config.toml
num_hidden_layers = 14
hidden_size = 160
num_attention_heads = 2
num_key_value_heads = 1
head_dim = 64
intermediate_size = 640
vocab_size = 2048
hidden_act = "swiglu"
norm = "layernorm"
norm_place = "pre"
norm_eps = 1e-05
positions = "rope"
rope_theta = 10000.0
rope_fraction = 1.0
qk_norm = true
attn_scale = 0.125
bias = "none"
tie_word_embeddings = false
parallel_block = true
init = "uniform"
init_std_qkv = 0.0456
init_std_o = 0.0
init_std_up = 0.0456
init_std_down = 0.0
optimizer = "ademamix"
learning_rate = 0.000648
beta1 = 0.9
weight_decay = 0.13
lr_head = 0.00388
max_grad_norm = 1.0
warmup_steps = 552
schedule = "wsd"
decay_fraction = 0.644
decay_shape = "linear"
final_lr_fraction = 0.0
batch_tokens = 16384
max_seq_len = 1024
doc_mask = true
train_tokens = 155000000
max_steps = 9461
dataset = "wikipedia_en"
Each number is 128 + 32 x the weight over the matrix's rms, rounded and kept within 0 to 255. Layers, rows and columns count from 0. Numbers have three digits each.

# down: layer 9 MLP down (transposed), 640x160, rms 0.0911, rows 599-639, columns 80-159
# gate: layer 9 MLP gate, 640x160, rms 0.102, rows 600-639, columns 80-159
# up: layer 9 MLP up, 640x160, rms 0.0966, rows 600-639, columns 80-159
down599:151141142129158107145118133118097166161173121142125109139142080130095150108195133093097112106136170161140138121097141149149120110122086094114077109097080112072093133121148142102169175185125153176124114122225096139128090122153180162070159185
gate600:099144130142042098158213129115125200095215098172121188149074119116135117133142140128120064112111158067147176142118182103076128130089101181148159101114194109130110118123193103128078117096122165148108110085119155098149125069116069112132106139
up600:151127088136083137119110117092201210131087142142079109121169168141169165087144153168136140037169091120166146119101155137127097110147093132172163115085148104090106178078176169130161115223148134166151104118091147135082109162094109169196119145
down600:100132163119104157103212161116113118158106103130142079122110130091104159128165172128170117129168092172163095134147089136130154085091106148090174203116130147178122090118146127133113112133168115128054155091127167163109089139133134135129159112
gate601:072152131152098058120117116127152140108172141122108098060108146066188124129095166179163128118201107158105123118147127131154106142116141065107126140153137132121085138143208109112157107178171188103109138151101141106162136090131049147163106078
up601:140091141158119155105082184096124176089083121114127169195177142104132136183162158158146115130139161047134135112158125141109142114151131123165164080097150134107146046077127156193122053151128030052133112072128095096082125108111140199169144131
down601:145117231116144164155140153179132131195073140134149122073121181066134147147085116112139028106142076142116139150158111151101095083171104111156131143140121153105113146119105107105127158192076119179078086117115107205108131098093090164128110147
gate602:169126072125151101124123153062138126138094104119142115172091135144179128040145156156128146091129172131105169170116124079110154105060118110066136085137075134137128091149158164111146123151160177141167111187102178061148113130067090132129133171
up602:086109116118106191108186098106147103164156111045184120079056108111104148118116041178163123193136136111122166100166170114182098115156103054132125154132101185152099169152134159177162164122108106144093157086113132169105138078090123125107110118
down602:133118137107116137174163080164136130096136177092153024129138139133089096132086174131134119163150084152102143095104088127103123183111067188149111180116132088155129080194146138112114106145167143144109199124014135151085135095133164127116115125
gate603:105186085076146150188137145136186125134159151137076224107072102156141076140128168141180093107116044136091154118119101123093105105111139114074091195127153137161076115130097057174169141086139140086113142123119109105090130101164132088204151070
up603:076142125155166117071112178105129172085093119195174149084112130083136144160219145165132101111157133147120104150088108170128143109159094098116126165125115123083130110064150168157164088094149141116125147149124108150052182139125151122115177154
down603:162173143098173131184174104110143117073119146087110109134117086104112187093173121139140148115105142143096153135051081141137121110115112194143129140124076103190116167188126091049160169118137091085122151085177084109158084097085117163170132167
gate604:091092161159116124196129116125182182150122170140145161122125143142181111152181120165144174158143109145139139091168094073195062151088072200120150128129131134089128148072111086038165166146096088116124134087142116131088070156183150143116125122
up604:131106096081123105109162182086162179116192141074086139174171141117147102129126091089114062099112141111095111135135104117119177110171161180125152148158078149219121183171117165130145085133113163087109106148053103167119112129125130137135133145
down604:114097129101126114182119086110116126179110127123129073127163173189161134114144173125098156131162131143073064078114158098171130135130121090147138139152114164158135163104113158109192138108106166116140110148135166141168130134116102128115160153
gate605:159159083175161132142093095118156159160124150096157133112130129073160085104152084149116118150152085147149074129138120134147185149107085111164184140138106107125154063131121115130096157150156123121109180135148110187188182181169109151129142118
up605:151136171098139072137079112148116122135166109133172147141074215139096077091129089062126161097077119077171127174113115166157151145054110128083128110087099185142138081146195144096126143100131098139099176129147174120131109187158202080174135150
down605:086145144156112070082119129156118116176145151136145113111140130122174167143144081096123172165139080207108103116076156106142142143130171111166017134097073160151159147186136078160130122124138160142183105127157113149115069123120082149127087097
gate606:136130111141129126184119155053140075139080130157144116113197099145131133167130127106047113189131103117156107154124072129128152117114138065188097046098149120116191127122102133165099133148096172111147096097141157112144132172157104120073166140
up606:098136100147092150079118150171085110129144175177133154125102050131124069113143138157109139125167146102129093143117186117148118104214153143158064131182125146027146123124064140138157144145146132150059135158063080159183154091103089148126104123
down606:140118196146168159121148155089149093118128162089141138154134210112147106122152175124117133133171131137084114086168089163127120081158207119126152136112110142142071077110158153167146144146122125158101108147062147127210148191090180183132145135
gate607:127153073140130143118091159107112173134111055154120099098114122112163121110090133113138128128115115137106127163138119145148136082087155138048155106152154181152103156121101159102190141111153194145114133114145139152097084164160203122132079181
up607:100098167153117114168176113158145119188121116196072156128170159149106088129088116143109110202085100092132166066169099091112106125185101130100115183145120130101103068105085083110121129086120057133129092155117123136157144162071085157149140134
down607:081098127157107135113148138127120138190134147148070070133185089174126165109107088124095082121093140136101087105172113145145156107124092171121165079111147157188124068107135090105107116091115144183181071099091143082196219121066090170151114168
gate608:092107132137144175166147077142145136153160167113126158189133138137085164081120146147166159174132137124099124142109144159145100035128174136128125102142161149101079120106124132086083081113163155120097102157125165125147148128057109109153117144
up608:123112112202163156090090169123150128147183133127152088143156152133116092165136141100187180153157149130110111137185160052152174091128168156105134166162116089137095128105133169043158093065140049144093133113134133140143139131026114114157130078
down608:106159133139089148079090103128122109099081179153075133107152115055139109120151111091135117152138098073155119186155109189129115044181107148175188063150128118141103156068145122057083146102141118128147102111086145086123085130097171154089128115
gate609:131106091130116131142083089188194142130138166184132137097092130104114141147129084143083175126149134104092158126089083136122082152073164173148125160066091136068164054161163119164161177124217136107125069114105166099141097123138132157107153139
up609:108125124140135148177141098108143068128180154162090143112105140154149143230102156091096149127118081158090089170126128086121129076117122097102082175218139115191080139137166120153134168114132119107101161178147075136137114125110143152156148094
down609:117148094168139124061090102064127116127124166105129141186179117156173128117150079088091165087127118157053117163154097126127160124111148047171180124134090133084137138173151080140148130153095082144172101165144129168115176207097129118132170146
gate610:122108153121159116112150133105071091122182104104090121133124129122168172135183113154048129142088158150159074122136167160168101129131177154052063089116119130051028111162142141112168085189170125133098110147108129108128105121206150155158142135
up610:153100149083141122119085132112079107157185124152126163119157116125126184114183125113109124157167096119145122090167190130181134128072133184067114091134101097132171122166168097121082149181108087106122089119153072124110115092143104166122139141
down610:138109142114102132138081127149098126195112145094088144132135144099151093151162178157114139090156093175141129131174105169127094104085130154122160135160141122121190107171136098112107092139164122114156173093152064091133122119183113084126139135
gate611:130131126106124077095169190085112144152134167065170087134147068122129175066123096112166124117119151164143205143148082156112111133147154116098149099132087079155148124181144085144122162072123186114118169166124089089177103128097154154106181146
up611:116109125123096090108169134120128111093091142134136119100159136137057166099107173087172083131183194097144126178147078108135166078085131054149178121157170115151116124118129153139136093167154165108099092145105177133107218128154185106171050144
down611:133174155183141144150179125144115129114130134146134153128162135134147127101136188202122096086159139086143150135090091137157185110137093173116071177111136153127195118139087153045107108143101104097135113111014100134112146183154126175186136173
gate612:145179087115125129150124084131107106163097114184208127115129116137096072106129168077181161123118115151130109134124059164127116129119118101070103123131131108203101178158098078101133132125145136103112227123141129156172163107135104050112100115
up612:126090098080154115174156117133200176131106107100120137182075187102134172096130111134099141077158114170126164130136137105091046153174123133123132139139142108134125115098092128136112055117121123141160131092092100184192109174172144115139127191
down612:047148150141114118123062124109084139146156091172118135107126095115111108151155129135122161122159081129097101130097204149158132098132145180107142113121111177161157118155170118119138193053151167129132197129065098131082099123113114126116186155
gate613:084094159150107121067187119147132101142123131114167193109103139137101116111107077160144144050144158134102168155127082131124076157087106071088084104123138100127154091136179082178086213114072138184116124108161053139154137091153175115156131105
up613:191136152151078145159180124132138092110092134124102154098184102151102123152173055137101154160139098178146119128080128094106103092111117075137122161158099135137172082113119072120074154158093183069096166114160083141198159107119230141088122068
down613:100088149132172125116142120133115156120098111210132152123103104131121096140130134118111113152157151169125075127137112167144097145064115171091088120136143159087127142107139101126187164094107064173135102091146126116161114118154112218134139157
gate614:160150117065120104063116126163145139105130110123130114119062184136118101171119118149145180057061173156124137073122153152189163149136113138190095132123099146122159072152131130071109070100095122131128144106126133117155153099099147140165164167
up614:120099107134072153110108124055112126124102140130134114113153125144102153174156128080115138107109116099177098131149155105130152137149153049135080145125167110151129076089066085084145150109093151142170156118164115121126093196141093100133133044
down614:124142118100120162135108127154165075124151140095100220145121149139167111153119143160147102081146121143148129121156151132074177111130082136106099143135136117091121083115094193089142080176169108094126137110113073113122113128129143158115151149
gate615:184104158145110097110143114144125088123050133141108110111084139132114097160170137133118125143115102119158136102088112169097172160184141109141167124106100134120074176127183097089105106169103142115184194094157176124095123106144069104190110069
up615:079112100186120113082174118092108110156165137111147099138147136115135153159110193147123148144149120168127131129127165127173082138106207197115100137070103114147133140161124106126083135154097131108067100162152083108139082070097144120114121162
down615:133178147138083108097135177153130146119103140128094137088131118139170130155179074140150110142112113089130101123155163146079107137137102149107057131127147040113205111117085149114081128153133171047126106093142167069149107121150146115101113163
gate616:167128092093107142101143072158116075141079169162152177122110158115135064113102126124093208111160126135188198119102144141145091129098140161054133159172116111108118095125154105117130151102112115156120166098106177146139190155146115209234149156
up616:105111159091163133127134135120136081155108107141182074128163080126131157131134074131145170177157139160096099081124144118126112094098095112143107122118175111109124149108122118101146132075158111067127136109146140127112118080114176103131121137
down616:130092115105167134125151195115100149137058040173122130068127084134156164157121165118125113114138161109120202108098091105181175108140106145116120123104196151122193107091116138096138153103085118040105046097099129135093105117104095167135157163
gate617:172148102106115069102156121061103173169155120199106144086079105115117136152179101120062070149181134165173131099115083161108129124143107105175115163115115117124169180103121171110167117139128088169103186115098137126091197097139145190145181176
up617:130132153111079079065135150109113094143105180136160104105142097115190181115098096167122093081121157202162162132104115124188119159152137084149090121135129130151119113134159158164127119112152099100118090113129136121199123130090067102126203138
down617:121155189217123146121122133110176092140110108110091140130092132120121146167092149113115116132104116175122162092168158127157124157136091098149113146116174111101090111109104137135089109169104095116120135093150172145146145132075114088147168119
gate618:126087147132140095157152129130130140120133113137098141163144100141128120093113127120085156137123164115082082169130173160041203085138127156131135144169127146177093163091133105137096061186143167092152099126129116093095163147150119130083141107
up618:145101159103156117103111135176141135167140140114145121127073116210112110125093156149171174156087142172161141155116114093146170134166128143099164204096104118097128101169121119118092172106105175190106135164131074105162140152105114132139042133
down618:145135143151111141203071159081132100140097159159107137124094145158116086051117156108117117055108156144134121154124112102145083142203116088109139105132138112101135114150180116133164110095040060092145131189084127147195116079141155041114167117
gate619:089129104147128153099108104127170138098117099136111083113098150135167114116107142080120066139108118141107150137151105094150133103086164089140152094130147132140153132164112088167143139120179157110116137163147158140094118162126061106147166101
up619:128147110108177164103117114123098152169158180122150100102096106138164132097095152091110059126076191145140187121148142147110123130135119122080100087114095148191115187126096121127158189080150160103169141110128159115121077103171150110117114160
down619:104123123190067101171127112129155088143104105123165133087100162090134087147096135156130139115141121158159149120132115163120066094183116145142114145174105141213108139124054078087116107112141100131066134105163150148146120096108087145130089109
gate620:120138114127067207124163128087140129097147132152118153152135133125140093092086104149129130145176172119109125150134165123106094084140153125143146111134138165136117121119077145161070115164116121071127169144112152111142105167104091130106170187
up620:111123125095140178165108137150126135097161087144064209161133124111154090156113166145075154140101080081131095107154113192127092139141168130091134174164166140100147200178194167164119104133093102085131120109110144075091110152122083133137135062
down620:174087082132119148103127163071090102141139146148144139176156085180155115175092076119125128116081136177110109159149138145161146092140052120102133111163137123163135114135181114156126155124088109135154070180144116083133147185095132144125170074
gate621:165170128100115111135136070083160083144156098084106148144153136150077159127160153131081117123151119177141135090085119144080084103115144133115160089148125155142094150083187086185157136129160151188103162114149113189137097117112119177188106143
up621:106156130094152074152180152148155132090160123097134141135137155170076144125146144165150101134129119140172150077168088164105172103130130094084074145068127148156087154098138087195121157095132108210103097120114149119125170070081213176144135144
down621:124131080108144132140160130076124168171187182094129113132120165151090118187076124095116131122071143116115161096137128176130071109154097044128186160094105165114150151151133128170132138146096126070157128142146104098139119121125132137107156113
gate622:186118149170093138097167130135122108082143125102048098112103113079158122134146136100052125125109094118098118134038155172118138172091101115112101104162080126074108049069169134168123131136135196117131122083140107173176162111103169157224142144
up622:073152071129130085139161118126153164103185154113118095136125117131131095161152134136111165159095130161087135123120114119135132173168096164137150175125173134173112147100144125118176194092089108132183146056117102150120148124108154107158092173
down622:096131092132150095075106150109096082190170154144148164123133188101086157114110099143153142095119095098124149158136136153115098131106098107111135176175115090130123172125116102154145086149171088137144134144191128136134068075125136126125154087
gate623:111132071159159094129148102120124185135088168128136104102087075141115058109142176133075152070167118079085105113105126097132126143124081165167153136094082145058166101097100168119119074098093099148136125156166140176090112151128091165159088131
up623:166185102146132159149087093161069146109127091139060102180139109134152194119121103143109074118082159155022143134066091136122095130079171075156143026167159172183119141149129118135160129128077139094118149135122137143119093125085159073148170117
down623:118127139134126173149119073139157083148128151162102092143141112090124161114064124174060140142138137117115156137140143137174064157074138164108134122119140115116114113158093138157103125184168184113143116121072139137111056138163163148122161131
gate624:126069158134086159122121141132131114072066150157121138136149172148132106115126115138119138130164093110147204150128123084127127154141117156161187118183117123062163110125169159123089067140165154077230114077092139142100116138146146126097153149
up624:116124117159164134135169076121186127078154080129083099145176154094167129122108153058136148176199126138162113162123160142150136153125127101131180046162130108144109198206162119143131190084121097110100153178159089072143105167130091107134160131
down624:119115119166142166153143158097130111105212097090120108123125140156124084125152164182135156157096113091112125107131106201149112155090086083124133159192093137149170153201111158079165151103148107092168163162115178101143111134158099114169122134
gate625:135165134158085131175110127099221124103187155111118162084091132123127053119145092130107073091121092149114089112150163139147153167169152122139159133106083162099083107172119099144122120165115083109122132092169085180152137148134094108167070117
up625:125149096093178142152072119102200124145137132155145091122087126082091156132157137173130123079121084198127118111106120155094125124117148146145156093128065148088146109068091142053176134092178115190130108154125105111130086169117121111125160125
down625:159119152120126121099147100168137154095166125163170166141106115168131130128117183144113124127166120138150142112113147110151142120166103144148176133125112106060143144087159111058121209152117125125120127117204059121122086162112130159144123097
gate626:101080080111156162178106155148122101086144112126123153112113077151154105100161177159117115143130093168106112157106046112102142127105197080117167109121136170124144160087184135091205145104201153152149102159116148146101170105117138133082123129
up626:106123116059134105159171141153086091151137157107179086178140113129134093078137126133154090111150115163077106163131090079142161165097121139116141137154203124066132078083143129100126162155170117103123123105117141074134189091093153133096114129
down626:077096143121111127105050154168104131136107114111148138110145075205143180169139064121119188120115183105102133125137113160081149138161097171079128163135131124147128176197144164187147130186133144108105138073147168089084129156087174192152104048
gate627:107135148150119113114172150150117157079104134145124147126133132128081075129141126091101143176135084153173024138102138169117130179090096117150116126144081129139167094060191156131145063078110196219147174101147200150109125122140137124164056104
up627:101213120151137130121108154112135149170151160149175107134143091113109133117159106111125167138146128118169141121108100102136087113109175099170118158095083120143175131144155155136153153094184096116128156134099118009080109157107096140175127180
down627:137093118178079169127110058120106075078066085069111126124125180104160113122122081123177131101087137121146065125172172137106123106085119126180097148147176131131141146138177117157166139123101150120116126133200105116158149138135116146117106074
gate628:137112141101080085114200138096158143088114131121103148141134129144085113101130201156060073157128109121116118152167140130140143124156131153170157126141132123155114155132141063145067105086128101112094129146120136150182092156139062046090151130
up628:150071174113157105112154092147180189094135110102168118138161125121166112122120095072171176107122120075157133122170110123140150090137119163099109069090117077099165112162130098169089105103083139151100131143112105080108128143159135151153130190
down628:115066078105152161083103143120082115188142113134116065105131115115182150130185122144114205134120170148167084131137141123200123184078094177125171140073118150118070181122165136160171151103152107139157157174108153092133142134147137152146149058
gate629:129169131104121151113153109115134142125169168116151156117187164123074142121173090128157169138158129046135076130134132104117185111159081122126103197168101111188052163124129130167160140071133104148103109176145112179164160096088142077158126086
up629:131068149153169147098115132088119109103182138176134157149132154125134099122139090083075112172111131111173132154162144120176150140131182079138125164156157112114105094084132102072143090202097083160140119136141108142104139122133145148167069068
down629:119131142118145067156172066079144152117148134129096132161102092071154191188155139138052142086138063143098131121169104141158150113091123143071125080175063088153149114151149147106143093133061103118092152103125146149161134134177101127117125139
gate630:132171114154115138102086110111120178143063121145176165119098117095121143213125101073163060138141158142163137127120161161145165113087147112159133149103146118107124147111165107146119171100138103191109133116108160175115170098153179183165175102
up630:110148091156150054119112145144181131101140129150176155122115172141100088158164196079130123077110093106117142127117076138135101076115153130105117132122131112164138109094126114164083150094086131149179128126170091119136155089157113160107167136
down630:176164125209136172206153104131179105112142117130152162169106138128114161104168188134124140145134164122105134116153113122138126105138089116165127134068163177137138167142116124155165067077129163135130135195159140111154152162144122108129108144
gate631:110102126149122119130130141085154114105139150097070213145185134104092155139157147175128079125205160103103094094140153071162130098106092163112058139104133118106188058084094138139165094103149134110092102171118165128141150165145086154143152112
up631:182087089171152073097139126141110169129135113188129116150109154126166103103155127070072129135205140119122106161153148100077156098110128130097122074171120154175142147120129112139148076074180150143134099100116133163101104120137091108161142112
down631:125126153160138035134139128171155171074118125126081128117095114156085076069129112120090059173149168139110147064135125146113076123118127096126126098153145131156152074141134115115175090153118108159100120207111120136145177111160128140098104166
gate632:116120089125094153118162101063168081178127096092135106105141123119142139155179126136102107168117164105155132186164124177092133091155129118149145098105134161110167118143060143171156142155161195155115141072105076054153130157134100131158102098
up632:111101109095087095118136149128068083185127126182137108067085146159085176158178086182136116104152115139147106131127100107148138146132088107161119155133109111169115104155054117120107107142155170085162158111111149187123061147155148121117144126
down632:100129131098064105072091160130132097146126091125151183144114136132141120156151092146121113109095110159178120095136174110103190181055190077107082112144129098159120113127155175120101158143116122130165147146093113136150148180157142100086146114
gate633:116158145101126174108141174102091105152125123071155161134101167152151148127147160167101157084090163119209127063095142167181124167108134046153097116132110126179100167094125156138112074154190197127102166099106131148139140160132139149088147106
up633:118109154154051102102132116085076187166133108057157173173136159153163145141177093109095124105093149174172104102133086151112058138123108078160078122154160132185151140175137138148130104185147116129072140093098149087162137108126067138138104104
down633:095135035148118110101164047131154097108115142169076169075104108081133072166109113138161093148135113165104180172159086125152126122080090121129103128161133116111111094128182117117200158149158095108115130143061164154142131147083151094152132095
gate634:164085119108181099132187132150071116117142159110183095107128107091109157053152064155148125154124141141119112174103145098125117129099148145159050163145098133178075081181084109123114137083141125123155083062115189122130128106149174189130183184
up634:171114109104138095105133159133134125110105134102088139114134142168108099114158141072172103183140164154144120162132122132137106128113148044137181130148185223066099141129122083084186114122099144176141104157109092129151230141111115123090125172
down634:121111082123172118125129146156120136138133151165116132102131143078120063124154127146145032143145101110152086101171146086101074112143150149122141145151103066176129093176141129124106117106142136134088094042071194137173141124146157176137151140
gate635:129086131125138092129147107122154126091161136080096202169127185155149095083152149156150086103132123135094064122185119099138186163076110125156111125098108136049107143111151136137146123130139194161179101131091120164082147091122157109106144091
up635:066154129116097136095105130118120098116173167096144146084098179156160147094087160103166101151105185129080147137149114119115133141185139171151109126134077190121122165101075114086162147105105113156197046101130106138132131097181141138173123104
down635:120149090140083118108043135067117145082096137089197133105114155089084090057152135169132152109139165101124142104199119116098143151223119116131098142139216143105173147163127144150151080138163119160120144181072060092160158132181129074183158083
gate636:137167086097181094132139139108140094114114182070151092181128103146168166143105154051089115141119131110105152176106080123149122097127146160063062100108153120158132118095136074132097110138122162155108172098119177118128061159171142153159149115
up636:055144100140149094134114188117088127118155135147140108095156118174138164129188140141149160151095126172068146137102119152094110152103162130136114150069144139175185095126116153074085080099173198137126150086137137095133147130123146117086117062
down636:148131132106117129075102140060160125093112151137146147126165129164167099124161098092121120154166100114132106210108099157124105131141076173158131141148134073117093121102154110140056175186049128155101107142099184164102075154108101141150180145
gate637:111141131166148111148094146116165119087124104134106144112078106160137160145161116161069136166048194110140119126158139126126070133092088122138116158126155091197121081171080155164116137137204098107142081145167170172147083079147131168102123098
up637:113068104154187145122139142160074153178123157144102113075098096098101074094099138150120141101155109107118163195136143105127194153140129093166112190112152112203172166099076079122136153115226155117131149110141196108145127128150114123138143110
down637:112109198068089108126159059130095153099144121058165112100119160092115134124179130161138086206106139129122172123144125175110126066101110069146099124097163104114091132191150114136150168149137183105129150174147141142127118178186116058124128116
gate638:147154135094153162105050112139101119198158154137188135120162190123158170171151104117119127156134199125204077145082126155107195138185156129102158085071095141158153109081175180064123085139161073143193082204085115120081162087161153170097186166
up638:131152125122105144120102115089097172166114115150124069101160097139174134148157145109102113136132148125144068124114151149105144174144166046093108123159115155135162139170158144110140155156115138189195090186115145166106148154137097217120141122
down638:113102119094140116159148144123157130086124122082112141139113078141114126080078145120145118109133069147069148114179103095126123121109053132144123142133163130118137101143096100159138115144146164102086144094142135152147100146133128104151125140
gate639:136179116112111175090171138122175145168138129138106146085067171142106128123150164110174156081068175096087125135184142123134158096142109114133130089131135140114102133135087129149155076159088123124178173135118132112115188139116122156121095139
up639:116143068143127090137156117121102124094071113169150085110165076104141101155155129067071097056131070159108108098132160104118099137097064177170087124200136094187096104142131154181119118157169175097155183118166128121177156133169153133133135160
down639:112079158126173155119147143160125148134153093123128142115108122135067085102169111162085119112159134089108075158135144142115181100121167017089155134107089147092086140152167162124106123089087095132093157147016129122094142122152162090116161173